From a checkpoint of a small transformer trained on Wikipedia.
Size: 10 layers, 12 heads of 32, MLP 768 GELU, vocabulary 3382.
Architecture: rotary positions, untied embeddings, attention and MLP in parallel.
Training: a variant of Muon for these matrices, 133M tokens.
Each number is 128 + 24 x the weight over its row's rms, rounded and kept within 0 to 255. Layers, rows and columns count from 0. Numbers have three digits each. The size before them is the row's rms in percent of the matrix's.

# layer 4 attention key, 384x192, rms 0.119, rows 306-346, columns 96-191
091:129103135161090134089113192160158156126123140129152117109131123132132149123083137139150180144098111086121126110121108115114123133143111107098138097164166096144134108135125095137146129127156161137156106099114150106140135136115119148132117148132100098110173097101123126088142135118119085130
092:135083157156086163140139130077115152093117167122113151112118122115154116136155130135127171115084123114174170130119121152128107138097140091128140113107103140140172151121092092179126118181127161135097130085156139134184084199148149104114139120116064102116100113116115114120156112106152119119
086:130096084111134125148135055168101106085130130117143130174173156135127168111126135124130140122124117120093098140101137146126081118131111131111139153119148140128127137163090155086132126132113133107134093168107166128086114069128173061095136103157126140131138091085128122130135181149118148126
091:122076176125094119088139127145153105133119141131142114119109120161173123096150151124173144154126107128130106134120172134082134087145143112108126131147120114079122130105096147133128165122151152176111127136145163105142135111109114146139114128113116128102142085108154091125114188136120129101
088:127168133097117102132107139182113138129150101115159110183138116169123136143087129159134068088137162103108102102113091156112131126143130137126185108158169111118132162134100101094133152141162132104159164122130110129115110135123132146149105123133136134130141120108103147091137103112116151163
095:147136150093109137139110137141101130107147096121067158151118102107100126161132137097095140130140133178123125177127136121149115180114148154140159138121101111082152140155129082115086095137083178140168094083139126106085068110127117124117116084129149082085139130106121135136136134139122144118
093:138122161095143188137108083146115117112162139112128120178142094119132140107127158092154120130117104127080088148141110122164147139163175126112144130126074103107111116144155142143116151136161112130147110147101154148106118069127129108136136128126143108151104141124102128121112171129129105126
093:136068125138139136135110095128138099156139120101154100125127134119142158092134148099182139105142111115108103125122126075125155132129076128114098120187090123095125109122127137123141143133130094108121110137130177070135138109113149122168142124127112123133136127113118144144150180112136133129
071:153149128171113137128085153120132157113110154123128147092132112103118098117166110131105117108147106159146155118129145126139151135125146118088170119117057169107111106128156163143165128137111121115140110116173123146130134165141122105080122153095139063072096173147086087134110101151119150138
100:096126129096148148118097117150104075143148131094128172167160115129144155090112147120118130176096118117114084151109106112143115125156160107098148122112151131166107118114152118134117125139189148121157125109085147083122094097115129108110155144179116115150109118085102139097174149128144129151
093:154123145163125099130126111094116089099101115144123126146123185136136119092167135137120099109124143140148124078071141217143113155125139081098150115120120179132117078109124139138126101175148132131121117143138163153116137135156165100095097093146103163117124112141134093127108126131159131148
090:134075086140097112121105158091137149145099096157169113099138134103121107085135154122123145124139125126121089109082164180088111155113132081135133123127168116109108099131100117166144054121155136167130126107151150106126147152153171097151149118088154105105110093131128137154169139140144102124
084:139095143152107152127160103114193095110108118144126122101091150112165142145135128116164108101156115144119143115148124134128124103136103122077102090171089129121129166131103086153093175129059159122112097157144187107159132181137141119154117125073083141142098159125167123139120144131151120081
100:151159131141138126142089126162116134138131112109110164127110088110080137102115118086090103105132135140104098144125135109147183148145162138151107159103137119127126114150178117098117110131112127108131108139142107133082120083124113112122148157112168095106111190152140111132058117131133119146
097:116155088148154126098119106105110105103118092158139129152104098091102089116141123113104162160172115150166097116120114123156095102098169131111118115109139165125128142140130162109112127133109121122143124122087135116108161130131119109136161125135126118154144111108108127125100129103124132137
124:119164098134157128119118138124133120102181132094106174156097098154123171122119135109125131157136123146133119099159113124137118132154139133122154121138143138115166143122151164124130102121088113094155157084111101136126146108113091137104150131114173115132119138156097123134105138103140152070
124:141070148131106119143097129143115159147070168153132083128178174100152134123113121126161131118131121125088142193101129135109114125124102127145094138141122147100104097133119116173126141151194122135104109170160154124136125119132129129151107148121096150130124112106168133134157122118109102143
191:124157075151148152107152130113144093100171089125143166130090092126133113125119144141123160138121139152140091067131116133147104119127146114120125113132152168145126165134127164132094136107081128114138156061105106136127140117118109118114138120124155106125139150147108121135107125120150151096
062:141145119184106151116139139065138104099146116119130139132114137125077125116133113096085136172138121093173128095146174115156183127117173109119153137132160140138161160160134191121136070095145140147176131076093100096138131120150129083120112121172136101149141146121129138122097101147120128104
091:137195089171134163134098127126164171124143119104094148155125067135161155112093100109099125150135119135141122088124124158096147121134114102097147113141174146157145133103139160117125095093100122084137163114106090128144121129090137109144135133127167110107107095142132130108088152134117129139
079:190074150119127136125120098133116129131093136141157133153138131097100118084108113113159119161133090147151090160140159129102104133104119129130155139122123142100090122122156157153154141156139131125145167154157103103130124140115113170134102168134113143139106091070143132129118137143116115126
084:172077114100124107144158106149105136116116167137142115108140170116125105121134144154162111109086126163113106124115135132114099142123098160135150119132114132117094124156105110142147180153117137164137134141187146104136102132122134149121091118105097170100111119114171129144167106126134127120
093:144129137133130130091179091146157126136117125126153181136113125102133140127165125109141130061096166115135123119114130104153111117134097115138078150129106090100123126107141131124164089135106100132134123131156110148146122118124067140133126179131120122121115176106153123130063118142153104080
096:123127205112160150182144141109145129127105065108143125086160172154104143131135135155165134153157113124093134139083127158091149132116133098109127115137130134081133136107131100168137144127149119091099100117153114140121105092187094149149092143154131115126109125169110118104140130114084113160
099:108106117086151107100120118171125107119122120155174110170116083147172105121131139144122093125117135121156139194166131126090120121113106128167128082173089119100108097095124120096114143147214145139120119114111151138114145151152144152083135132132110141139132131149125154143125102140120150136
088:169089155197132132122112133152139111142125099158122126102073132076118151096141139116173089127119140149128089103067126119150100114127110079105128078128141095127108132117145134086116116121085148151152129131100117143117131125150115141107103151114148097112120139156126140102156146142149166118
099:081107200104129132103120086087112181142159118118131118122141158088113091149080140167133139114112151084151115103169126108104115138149104146118158154128122145134146149114115121165153155113125117111100125149154112135137152080115154094137113106127123127092101138093083133126141092148140112143
101:121095141136137149125186127132159080168100078166135127090154146125138108102110127092148135124151127141101122159171144112104107138137114157121133163096108084145113141127131137161087122146130124124089137152141113146117122142163101130162124138132111161147122149121134114152111090122148142152
091:148174143152131144124114110129133168092138159162137142130161097142126109126135132088112130112159111133090109105114124118151132138131104153177130113162149170135145157133143094092105150129109130121150103127129083105156086128100084111132110147105105131135101107180162143136154135144130145139
093:125149023135167155126156082095156178153132149139144169109170132109138100135095135156094130125118101132133165153109145134137085157123138153120141163151135154136112161128072150108109105130119150093116115143132135139116111120088099129084088165134137129098115137142152126092152156096134165106
094:097116122099133129170172174151107131109147127112106137106150100116132109107123110124083139163146143105117116113123141119135108132123140151110129103130126091138138139144081119124127122131115114138110135105126120131076149158105109102136147084139114130134115162134141128146074103117166143119
090:143149174107108122157141123137104126101143109161115113111134141149146112078104104119081136109130112170185132156134118126157139124102145148135089124132122136127144150133097101118147143133113093140121123117150158155075155119089110123141147156151093122085124129116141152151123161121119113123
088:101094152095096120141115113139158145138103141118180120194097113108113115138136133120110098156093135140086133108131144127121121154147103094160151097155134106177102147090139146062128107102120092115106140121122109126103155177129102166117165108177152135123121086090133097140151148089116159110
091:144093146150145123152142147147118119156100127100155115101137112150134132112116154078146101153151122125109122149135140110124150208097115121163066122067075100166132146100141110160144137119095124134135121127151140132141125127171132124127135177084160110103069157128137132163126124159130121112
090:142130177098052124166152128108137137153122115094135126156137133160103101129143126140098099105118094088148116164040133134109128122082133130151120161091164146130144125120113160112138165162102130114162141128117088158140155160107138152153147120151143146133119120137131108152123115160117128147
097:145101114097124106141133092168137139167095131107121178117139099192082112130145146121119161134124189129099104129142142148141094110103129185115122133104132189128155126125128120107141194170137144145126084128120130112159127190135132143095135120104068080111132142137167130149118187118140124112
085:168118163118086121156107167138119130142114135140145107107141160086167134125099089125146170094112150109082192136100087116109135133094141132154129160154128120142110148143145123117134133127169142173110180150134151128103140156093138171118122133141077108151130097128130129135125137138129117135
090:126139083138123098163132155097133156091170132108152140144055126116122149131168130123092107120123090160136125116169084135136120105133137145156111120105170135123120161133102132116109094156144124099150128096113100153133088203158092140121152095121139101155131141162132104158111110105141149151
089:126080139157153101105144135183112124155140133111152108116143156087098095094137158153093100148109104129118138127120136179157117119114180134131142161119103095110146109129172164102130154147109111148133130108112108146150120090163113098092140078096110119126116106079122134088126131122124105158
092:109139097146140148114102088118076105110107101067105149142121136138155136118108138156104118137126146111148104130123102123180156107133132134123101114170103150110122093111186130149103137150153107145078116123106132125108096116125089162135114140131154152125138107160133157136141128185110117109
092:129109095131131158155104145088137171110157194142133129086138158120127108114119125107114163113111136144169173142151134113103156140102122140069117111123191112140176131112132117105103116114105128158139124139111132140129156118144084078126149110105157136093125154143179122135113099138139115087
# layer 4 attention query, 384x192, rms 0.117, rows 307-346, columns 96-191
093:140168088137100117091154102177103122127143142146093084131124141080140127137113111148153154111120143165150102127114092118121151159133145112120180118100132126112147152138116106087092130126113139145137133150126099088149181145134136127126090143136122154083141158084144105124139121128116158156
090:125094150100154174132104105145153130129134122148140154139156135111120109150105109118114159179143109159117073130099160067112141143183126140148095198147160129137105093140139136136128101145131126124086142100111101111129087116106117151176119137144121136078120130149114138133104126120119132119
092:114099127119120160167139142099123134142116092177120117109076099139098165112111118113147144131127098159160105139134101117098130134083136130121106134070121090121175136128122148137136134147082117122148103107137151074121159101133129143166154135155153153146132111122140130129135112181116161148
086:118125115110138123139132172167110084114098122106103137109124155114126137122121137135123125085120128127108109120170143134113119104124162150127095162143137142086131092143108143107145092117149098159127109124111134151070150153115117111122128153068199123129109128159118118136152116134120114114
095:127129113136152136071113116126112109143132124137123116138127151127156162137102116133150085140156158087151137110098118112105100118134135137112155167139128127169127160145135118167140108120152160152092102135086142114100119129135163152166087115150152131141121131092109157145071102084140120112
092:143144111103147141155092159099167129179138133105125117134136115118139130139131087132132101166130120121112132164119130112128125175129143145152070148136138093121107100090192126101113100145109134133179104077140124084149112113150158101156145137163149132188141151099133145147099127145101127127
092:127141138126121133147122143104150113180159148132102185129109057175120120140140103138142105139133092135134125166128139139138131140092110104121125138107106116134097166114128125106178124138121115172136087132133134104140104118136159131130133171152059148177130147098125146136132139151162119096
079:152129164096133132109096114127116162128150142134141173124144126090132117132148116117135096149137144095092155143056097149132138136087118152113112120147126132161165162134108171146117155169105108086106158144124162114125106121146104123117159101105098150135159123090143168159068122152140135141
103:135131097125126090137135149156112114121110086157106095108129171131142156179170140099142109145133096091121117151159121110123165164159160109156136159137153145125128131122156090128139141075133143157125099120121137086132093118130138124169167147109147143135129107128176120170143155111089128084
104:116108152079178112126155137145123151158141166121127198160138161125123095116158110146123160147105151145095107116137119080132120140116132115154126136076173135109159173118121129107108159166099127114120114151128113122106142113105090122145151083141136176082164136121173120128122120122112141115
085:089102096127126137158159113145137143177134140111109147089143172112161138117107125109130149110138161122141163127135140168117145118091100073106126118105110121137171155090148123119131122137127121130094069083099106129163121098152143138137140145122131163102100117112120129150121105159180140177
081:114126103109100161143129174122143134130152144103125127129110070100114115130141104147131141117100153164085126136128131107125111112104141103109140129143098088086149173100110132086118123167145146133183143118119078116135136110107146113111122160150066123128157122098112091104113178155114105153
101:156147144129128136124143110097145137151107129119130140159128109122123133190153129114172099170125139108060123134104138137121110123125153167138112112146134139150125104147105145148142127149146092121113078131100144099127098109163168131120115111161163079182139097111146171135128134112130116130
097:137124114163113172125168137123152089099197142137134135133105142171132163102150113112092154137144082138108097099137203134119178113138137061107127147136115118111157132123122152095147095115105156126148124130105145104111105087106176136112111133162165142146159129133155179155118133129140151129
090:157159117127125170148165130150166114086171114102106160110152126166135170145145097101120125125145070147110105157126183121118159110131163075134123139130091136157156138125107151118152107106110180118167131100115077118102101086080152161136118114150140157119114145117118168125086101102152154123
068:101147094100094129122156112140133117167074134144148120089152158125157115141124120150144113093119144172136105093103107137090116120142107120120138113115182123130136102097145084145123140116111146139085117180131144134122128134149145125160127160099157123124168127170137096112091134146127107139
086:103153108083120104099095095091122114142093133141109119116154139112158135132144158133117080169127138134154176122138120113116131154173117172152146102106187107122150111139152098135085146120138087124102141146110096117164176125209124101135144149092130121119123100151143107126130137137098121174
082:122135130075137115148101148116099133143084124153105103128124120101138090148137124144161117131097184118143111154148090099145124152132120174142167114107143113138113096132144098153109152172160090153100108145142120153135163151127087135162119128118106115112107136136102070111119108148118109126
084:153118112161108180145181138126137114099187116115123128120144112168120178136149089090115136130143074126132117124129186126130125109129151065118132153135127136155159143136112159107133113093109174134171133107110092104116097100113148136142116131169156156127132159100147158133117134124149175135
097:111141139069160103124095107157141118148095141129142156138119144127163096176113151160166101132102163137096123147119093118102152143124134169147124101116107090098100110100133110152140152165164132127096125163152149156134139144124096136131136095101111130110115085174112104116120108132101089124
126:144137091149141168136177129120129114109158108105121143110127105139119179120130099091107159123143115144115127120126171144129126104120130072119134144138158144126183156121134146075134118088099141133139150126114097086123113110130152119156117156106173169118137178121140138126082151113137163110
094:153115087081137116105157155156090156083150153140097110117104115151122160134140112140099127187115124137158115096158148146113218115165161127114115104107128136114121112151111110138206125124161095134135107132114081128144134140138125114136109126160141102172095111119145128119143125092096173128
099:155142100151147139093132124144117147126139149167104117128134116145140091105170124068122109114182022126103126162146132131162150135124118113128120087137127132159171140162137142136150095121119128119125141116122139129107137131119160090134082100116106115089133154126124113121176169082170129133
101:112117128114095102129107072162134156093152143115113124115152129106122123166128149083135148126090136175151168124103152106122115113143129098147161140125119155165133170130106174113091126082107122118109083115121109126114087119165146149124174111107125088108179122125122123096137130118137133122
098:118099083122094101188140194100115119129093113142135125179128147079142139138132085150135116176135119131120117110158134123133171118144097117132151145132106117097092145160095119147119110126103125165155153108118110134156111079127100095142101104094134117119142131123106099095115164134138184107
102:130119122091141052133126122140147132108115144084149081144132113114090128135142119120106102109083129177103146160164138120117143157167193137131125116142115080141140141095106112135100113139181140120132167114115128118165183154111096154136096097134123108150123087153170097118098128109122116151
107:089152116154090165163133100121143144139128136103148127156136110119130136105090117135112107111103115127110149148131154132132098103148151103168103102098091179123149123099133121120178124118125124131114110114101120146126139107133110122120150104103117144127137110123136169117176090116136136115
102:072119104143125180130095133118103138138131137114119145085117100126146119138098097114130151128145107172133127138141117165128091139089148139151102118131112171142113130139155107097087114144145120100142122127170127124141125126146093145116154115124126157108157132173046103133075145095112116116
097:095104107130115086119105109104147161132117099138148153129118120175102151102128145120144141145146126124123122138116132154124199175151085104123129095149150108098109156144130165114082137157136119140121137106143155106106117036108085085151124148128093134103124107134155104138151143127132120124
099:141099113119118109145095098151146094137099121138170099086108150121135114147129105127121158131099142136181132160156133151102103089042107135127128100178102162109110116109109177190152121105177110142136118093118117106147112133156121120164170115104093129100124130145133146158143153141156127152
100:139123113062092135151150135147136098126098097121125113146121116145165172122153139134119146104111110182124100154102109130134118128124126130150138136125099107139135144149137129131123148145109101116117071181145178205104112116109101164128145124115185137126105133123151129095138187100141127125
093:099129161131127096145144145152156101147136104163128124101117101106156137103142108113105118128149101135123137096107153146138124103112102118106158109202112143133110097130139101148119130143136086150095106128156105109163079139124148136111124157154174110113137130095119111110135085129113135107
095:098073109132109122128131103123133131145156163103109160117128128111087100135131127117113108148115130133124156146180143134124129130123134102154113119145178163108159127139121173124158089135117141159078137098131126128119109130073130141109133079092160111176138137131194166161098124136154124092
100:144184132105108157130139195162097114173169115157127088143075088100136142097124139107169105110153170123118088172143162104116150090140126108139137113061130155144105131143140107159114137124137141124130130122106127101105154141104134099131105183165131134106149096103135140116105117123137115144
097:086118094127128171122107112161067143132118104159098140131143100110134113155090098156150143093155106108113138114130112149150151116136085118133137110144122135117138169153143105079127101150100153158078101145108113118121107133126131116137092137166152147123104108117133119106154110155133093136
096:140141161106126138140142131088141164153177091141107169108162145156140098124102098122112160155128104132151113113125154103081151134145077123102111122164095132131131122127169086098138109137157138143191137134081077076112152081151161151091149122101180114130105106151138151097123113141151116143
096:133116139152143133115123139137119126170109140196118126101143120172066141135136147165119142095145122142144120039170100118115098110135091133152109126101092145106143127133148176139124072150099109188138098111135123128105143124157153111127144153103119111114152155123121110134121099096149100126
096:118137126089083096140129146135124104084110115112182098123136101128150126136162133155142156113147126109111134149174145124145125188111104137102108115131133101118120119155116092117121144121074086162125119112134133091127110130118119139162201158123131111135120175124104173165095143136146113061
096:161164131143081119159107107173137164118137140118064136120081154112141129139134140144146159150153127141120123132120146115115088122130104133119151118134188119149142117140133135109138143185127125168132100138154152152093136117128134128113098133161171089108136149138130090121101156132099104121
098:096126164131135174143094175087094188183093113141152136137163119117095107138119097154137114149123132133145097178113127147135123130104111151089098162138110126110123105064115126130089112161144105101112164165125104156147132145107138102128142088112142151146132098177137144154097129100128143118
# layer 4 attention value, 384x192, rms 0.105, rows 288-319, columns 96-191
075:179118135144144096132127124125165103118131110130122100130188121096161137129166119178132063182134121111160161142112163129147128111167093118102144120164096139091102177187102113140168138131147139126142122111147131105107138168134137126096134137140056120132109115151132142117187141094136133135
084:099121107100104134126138111139095141185127149129170129112124114151105113127114079134115165128146132076123119127164134143111104133126123150136128149129163111088157120120123144135124129146115092102113147141142125142134103082145099140134170098141143118121157181147097136085117132117150124128
077:121137108110100097139140116150128131147114088138177164132128160149152133142152117115126119133139103137107060103166136143101095114147136113056137131130153123103140116085167119137148174176160110162125185122149142120165162119109152120091141180153134117122142107149139109124144161140127106164
088:148103135143139119110100140128182120140137144167151146102165135108118115107144125137152102120144147104123178136132139165176122132121146154107127117162118133107108059137115095121152156134107131125129095123196098113113133140154149141119123128119081119087145128127103143133114129149128178135
082:120118101135165123097118126150109122155079123116138116098133188139114125134170155118126093087112113086137111114093134110119089157161120119140127137093191159115143125146128118133153115132108126185138128119160112179095093109148127144134127097134108123093116111121121108117099112158138153145
089:152154119143093113177155109144134125096108138136126112138177089127128120180145151098141119116101167104136120142143123131114188098097144148178147108079101118118148099100138139107132108084124153113127116136126094154153127175169119117118134158129166138093079197139138099187103119096125084115
076:136160088144166126150139137157136124144133105091104150151183142118149142165113098093081128149120132132159150159100115098178130114127136164131136123112100137120138099156124106132092139134105120111132076142116104102158137156094125126120161157097133088107101198132116165162136158084150131133
075:106116134157137128172134054106130079131142101106102150163170133106122102166143132140092124123143142127170077139120125118094146112143140131127141171128142139104104158165146130132091126152104117089141110135099134177129130123140099114088189131094134089140114143122117114130131161135139116167
085:133117119135141095095130160085176131096125098107160151134091155150108149136141135066135119141137108129146146130078102155118132145116116136127122101106109084142176115081132107104128138116157185162116085119135128094141129093136140148132108138159145143161140087109135152130119148129061106103
081:139112122151151103122124129109155093084163119160152092097166124155094104100119122123128152127170146067185159100095112161135122130091134118095156148129094162098127124147131140135125141165150118104121117149145136083102135166131136118118125137160103088068147078149114094140146130111132119135
087:078136150130132141125133141135168123096129163117162126137109105132144098163148128173110113127159167124102146122132100139173120140071129073121148109126131136152157137080107077128093129145193110148124124068100113107110147160122145104110089141153142103092117088115142113096152144092137101139
088:125165107095133118124097130099112105145146133120138098134156140131139122125102140167089140161119134121171120125133124096165129141132159124163134093184098146098130149084143129140160112130131124104100126147119108172086176157117132155145154137125149140136104149153086128168095127110178139120
083:145117144154129159136108122165140135134129134147144124125129087125111060152159148105105169127108157149095091127161119170126139122091140110100137124155129129116143101140124102101078124131115122117084120181086129112087188154118100126155138137151126128147120181171091135148137114116141094143
083:134134103146131124139146150150101160171129133141155146119124127160127131143147143136159105175133121150095142158133131126174100125149101101087105119167135091116111141123108080106172136128122101160156124149159118138134145116149089144132093136090096126106133134172117157154118128096126126129
080:144139082168171120149132148121140116149108156104191140084106125148131093167157086107136138145134148162143143107121139146177106125075092159111118131172084110140107118122123182142107163114090140128138119121150127125149124107150133188128171118123103154115128142169144117152123137167109121099
076:133118100092122150128168122150110177147152125112085090146141145112125150093127108146148107165096145113102146090130088111156143160146098108089135118130114145153140122116143149159141162154157170200120143125107062144147128112139149100133126116115120127141116119130113121098109117133125125095
085:134135133137146107134134130124147125115105092132151102146141111103108127114143215092143140128116115068151122118102153166131170148133182102130130086149117130120102114160155160146103133091168119153150094134146164139105114141126140131154131110077141112123159105135111162115145120134171133107
083:123120125141133144115099091127145118124099188140138178144132140078114101117143109153124130116106140097137064135119157087064143106099076124116108178185130135147130137110112165144133109133139120102126132105112134164092123134174160095111150133139096134133107169134137122171106110169141088143
077:131148128138149116145098121152163133100124120124044103168170142081120162119133116109119104106106108145117142116190152124094099141165088131141108138123147181108122147152141116133109103116124124131145146127087155113110107113088106121128151138096135112125152132115103118149149146135128086167
073:172113113135134185110150133125146056095100124135146110108169134139140161130159127167145114147131149109135157140157171142136102107080122130136130134092123114109115111112140150140083160098132133132113116177116129138140091164097144104125136141094132116104104128097119127125129142135175128141
082:139126160113150116146131103108135156107127118090093092098133130108129092152104073147064092094147103173085109116153113157149123131148119101098136112135141122131135084164150149109114101111099098112159147158114122150119137124137121167103129083153184121142105109122095154115146119162152140172
076:086114113130150106106148126144139132129149133098072143136166157100143121130162100112121137151098133128109144131096108134103084138152118148114158149131149150083097182157054086111121134154111127152076188120111136099123106105144138112079138153145122098113117122133159133129146136213105121124
074:135108097122155148138108093147126110136133120109070088127141133112117162106126138139189148165123122129088121154175104170091123176127160128112106111097122125102143132158129198149172101129118130112118113158132124128149097096131100154153100114154163149121164122156128149153140099147107153066
086:118129113128162112107106118109125154102108152136121145110118116145145121166156179124128178124133136122149126084066104163126145108090155142169144087092116119132120114131126122124085173155094143144103109131162177131129151132171096140154157127132149151129148112146177118129156132107133120129
075:148127149086118150152125086078108129125122120116094114163137125127156076128116084116119142139133141132173080143105117100108107124149125112115122153156100143147113152123098156164132095129159169123093143162094129157105153103133145127126176083157176111140102084137100124152125149092124157099
087:104137138113121117126082130132105072125135086125106186153073158139140127096149210110129122114120136117118094118089126124102085118125134140124102098144122148124144131120114129119178130140115126159115133140142136123100085157143158135106085143158115149150138097139152100122133140154127100147
081:087140110116131081100110159147099093153131132133143103154120134122160182136139097126100125123134140091147126138108163127135128124141121089132128118098174146107122148121127080108128121113123089136159103110170138108126141080156148153113147106120120116120154089118182109088129147099170145124
085:098115136110156157125113127123133152115157168140125114159073108132129153126108134150091156105114103135148172157136125118133147102088154134154121133111115112078122137114100083088094094058128145164153108115109137112149123142159112154136158123102143132114140145139149176100140110097113135104
082:124145100121121091137185127125117125138103108117151135141173113094160164098141102089169094160121138121128126141083134095114121155146123162113144120091147122134128110155166161110142126120100100134133156128138166091129072094136161103126130137128114106160108156116128147101120160131176116122
075:169122126106071142110158140130111108107116140131097143130162132160106128129161115130147145077135117153071130160157153128132144127128153140132186153154139133136133105146151101094120184118105143121139168143155100116140172053079154141144161102122141156112130118149128113140133113148176142114
080:105115118127140172111142125168125146121145082118109139140109168103116134119126094128051119090132101116133093117119139125135127125124149116126137162063161102122130128116124089119152124153112146172144116149181117106129087096136133127107198116148129115105161111133133159157130133150128097123
081:154089155125135138147158141096174160105147093105135138116110149097095096177116136154147150098149102116126088166097132127113122104099107141141165159159158091112152154119128114151124148150114151111122145136127165103128095156108142111106146127173131084107118087153139139132119130130130079088
# layer 4 attention output (transposed), 384x192, rms 0.0487, rows 288-319, columns 96-191
074:108161132127103082136122139134071141117152151113125164148099140177108166118091114063113181109123135175119121117152139126120116169108127115135117154125140122176141130107133159153092116113132141100109150106135141183111148097161105113176137101117170114135137115118139144150090135127120112109
081:136115155141139151128114100129163143124107121137109103124118154087115121146147144138173117122158112120097118130113126105124173176131153181171144134115111119128162155170157099154128115109136134162155136132137107099175134153095151096118137153113127114145110086116143122118151111157114167099
078:147107154136103098143114179143127136118105153139099084139149120139129151102107148145159150081131152102145113182115154157125159173130092125181117173135121118120123145171149160156132097098111145098152118140085104099100087137174114153147123137099130123146118155131101139118133114115158134091
089:099144096159084114110141151135140137136101103105120090131101171174139090120150105114132120171088121104132116111144134129106092131112127109178126158143156107125109127146110124127141144145166124136153186137091137124121103143125131094179107119137157101193157103126137167108137120137100108141
082:112132142149082137128141136104139085136144140140122117130102135120103136112119109166132150158114089129155164125151144105148134107132106119158121143115102123127143145141124092136136100082172133126189126102095137108126168138114135077123154135149145114158165101115141149123159158142107133088
093:128080126112164141093153197139152161157148159138113132100129139153118132097120146171109087125154111152077137116139125076112113126096149130133116144140111086127128170140120126114115169166097117163127132141124118118111158102085112135136108126097145140155135080112099132100149111119084137144
076:077103136127171125099153122123137190148152109167125131099087112127149114100143129132130121126125109133110100107146096121091098092072157096132123152143097113149134159097119165125166141134120091116121135091149151166090150099128105136140116104131135158131123087104133107126127125158125133146
073:143089104110115110131151173152134160096129090119146143127088118111187145114139068110126135161127129139090145104158129113169113119100137087141154105116102152138131123110115128097184126140127126139109114118117122101097154130076142163150102145178109177137152133108120131152099072122080167124
088:171139128109118133121165079118111073172138167146116118135135120132148118134118152168146125148129147142133162134157136146153097104142136136117140105109155138108088124134095121129114121110143106129135148140128170169152080195140170110132136107119113107113145150169110139149152165138157127158
076:125135112140085165172159188165141144129086118104097131125076128105176139136139132122155133140059141129078097121165146130146112106150118159150122130129145082141120097111070116138147156114147140135133197106142095142177116126145132152167136140130130114161113144116126144084095136119139111120
089:152110120132127142139114136111119097173115120156114116103127132124164158159122147115111158144111085131121079157136133119132149166163107170090147131139143101121098082112138151136119171101071127131123117138116121135155111127149161151109143124089088082180135115141146098084127122143152087113
080:108105141138141099135139118144154131149112126159125126125092128136116153151107150111147138099155132154078069090121130092130103116124133069133123199105112139139145147161093163141110125098200129143118142123125150121149099104114105109123111142118165118118124111141168111133109155110114130102
073:126102126112127117136141182129163124129119117150144132111136159140183136138094110158133091110155134127134110089106149099113111141119141132170130157076082097127138128126117147124164156108139117158151152139160104120135081100088157147120117176138133156125088100077133114098135116127101121107
085:145110143115117111131108107137124118129163123130108104126170191131122121114118144135128141128135115118161093134146144147086147141172163145169150149137147131166169141120172147179070102088137167112121123130129162136142090135164136104133157109123155119165149111108117129120131160157141138121
076:146136140111090117125100140119166118104109082159077097125140133141109137086103143153178130118128130104132080150112147100127137099118180117132157102106148135130145091134148121151136150075161101155129097124128136138117115169108117101141096123122166119121128105128118143136162151122179154175
064:110174167170136129109095156166115081068109168105151132134127134137176146125107119131086137093142112108118128146127154124109122104143134134146141117133132128134159142124141122061135094101113090118168157144128157092144132136118115107137103102084147105126127110160112121137118155140123154179
088:121098133131122125121147135166118162122107144112124147117125139122147155119134088123083110148151135165106113142124151097101126093134110134145144160146117126082144118147121082141159138162114129087144155131125114107140177144148094097110132177174126157146133139142140156112119138128068111137
074:139111158123126123106166119127138119158112095125114078120107116159126121109118110120161161113122152149135166079136120102168077137096137113117136092108136158081106142163129089118146102127128127170174131147125090114144133119111124139140091097168161116140130089112114147115164125105095163085
071:108089138122116140132150153114115148109143110118181154150082106151152124145129104133122146123145144127165154113062134140145143128116168140104117158072104112145123141115096119111130092137152134148147094092170113127124147114120094139142129130150106152137128115139144150124096085143146171079
071:094113148129119136098117155119157172141106134143117153144108148143153111138104150120147123130116107116149146113095155119138146138150177130115125143106144135135141107157117122132167121112135133138169119117135115109092167081150145089114109123148126118161137093150166157103113097152096099110
077:095120086120133095128087155114116081107129147181152148144109132183122162130156141112144149101134105103143122118106172090120129138128119152199110151110115104155138153120104113120147178168132113169086135137126118133136162099058110112129138148106084135081156153127154119130103133095101131105
077:143129134121100110136112114124117126120109092148140116124122097096130131107106134119139134138119125138139151150132112127120142132104096137091093121104134147155116128115204145089128138093131114108180100125133126119128153146143109152187109093105083130142155120106108141130116136081183132096
080:133152142131135142111128137134128145127161145107171148128123104152138122099160148110059082099101183123150134050079135123125132074118133091126140119158116152120101150148123091112126090147144141121135182207125134144134166122106131126126118129129139140101105142098110146160091122135105142162
087:135135128164086134172162153127152126145100094096115117110128126093137161088115121160155053129154124121112142166188125075153133106151091102083138117118112126098162117182123131168162126105165098131141166131128134138124113142098183127119108171115136133116133127123087113129116118122083136131
070:163116116129147111128103136145138112108143168140115143112088083082143174101109118151118120114123133153094182105143143118155133087112141064112151107099165160109134112116122127137096094124150088155120127094143109139140137125146114118139110154131117161115114167144161120144141120142126115123
090:174139118121116123105172084113147123114134151112135091106131084087116154146117096136150138117111099123145154125127142146125132160133126094116147155128175132109104140159120115098107114098164151105144138098122159168153118126130135076156157157126119104114139168164149162148137133100151155096
076:127120108165125193134113120083089165123094131112136152126121163098078094116169135112131160158163116118120133127148073135137139114157090194113103147188100126100094118129142152112174135144157132129131122093144115122121132133146144076101138102146122127153130109132095133108155119169103124112
084:131123124134137143160128089110087159144118134123132143094190166128127118148185133126137118183164140129096109166115104111116106121170147144118121090154119109119128135143151137140164158187131100147089133125206158147126125123105139125115118116130137124131116105135121078122141150133119135123
078:127106155118142175102116146124097173131130115136105146135121109156098125126122147141090119066130115095131133135147121155100152114084120124126102180171086123134143184119093112124141127122108129071169097118125107150113194129127087109128136117122125161102120107130112122124128133132106125142
079:114140113156183154110080121120114175139099139105130112121150151108105090121124120116129119132093163091148150089082153171143158102136132142133071111131140113108117110124093160150154084138162105107123093149099105113120123149147116081098112118099138139129138138124123151146149103135114109135
076:094115115151119061105103085088091111130132148122161121133161148140136102120149135156190130153105128109143214149163118110096101139123066133119073101155095128107140124181116123092128102142136094103121157152154167135135143131106125144146071120092118157129143127132120140126116122140114191128
084:093135116125088073103118070134156091204110132139118146126145137091153187122146107088130126140123169158101156116149098129135116167118105151125114067129110132137140115117145118143116144101121117116122149153107117142136144173119136169141124154113112140136106135130150134155171125113156155171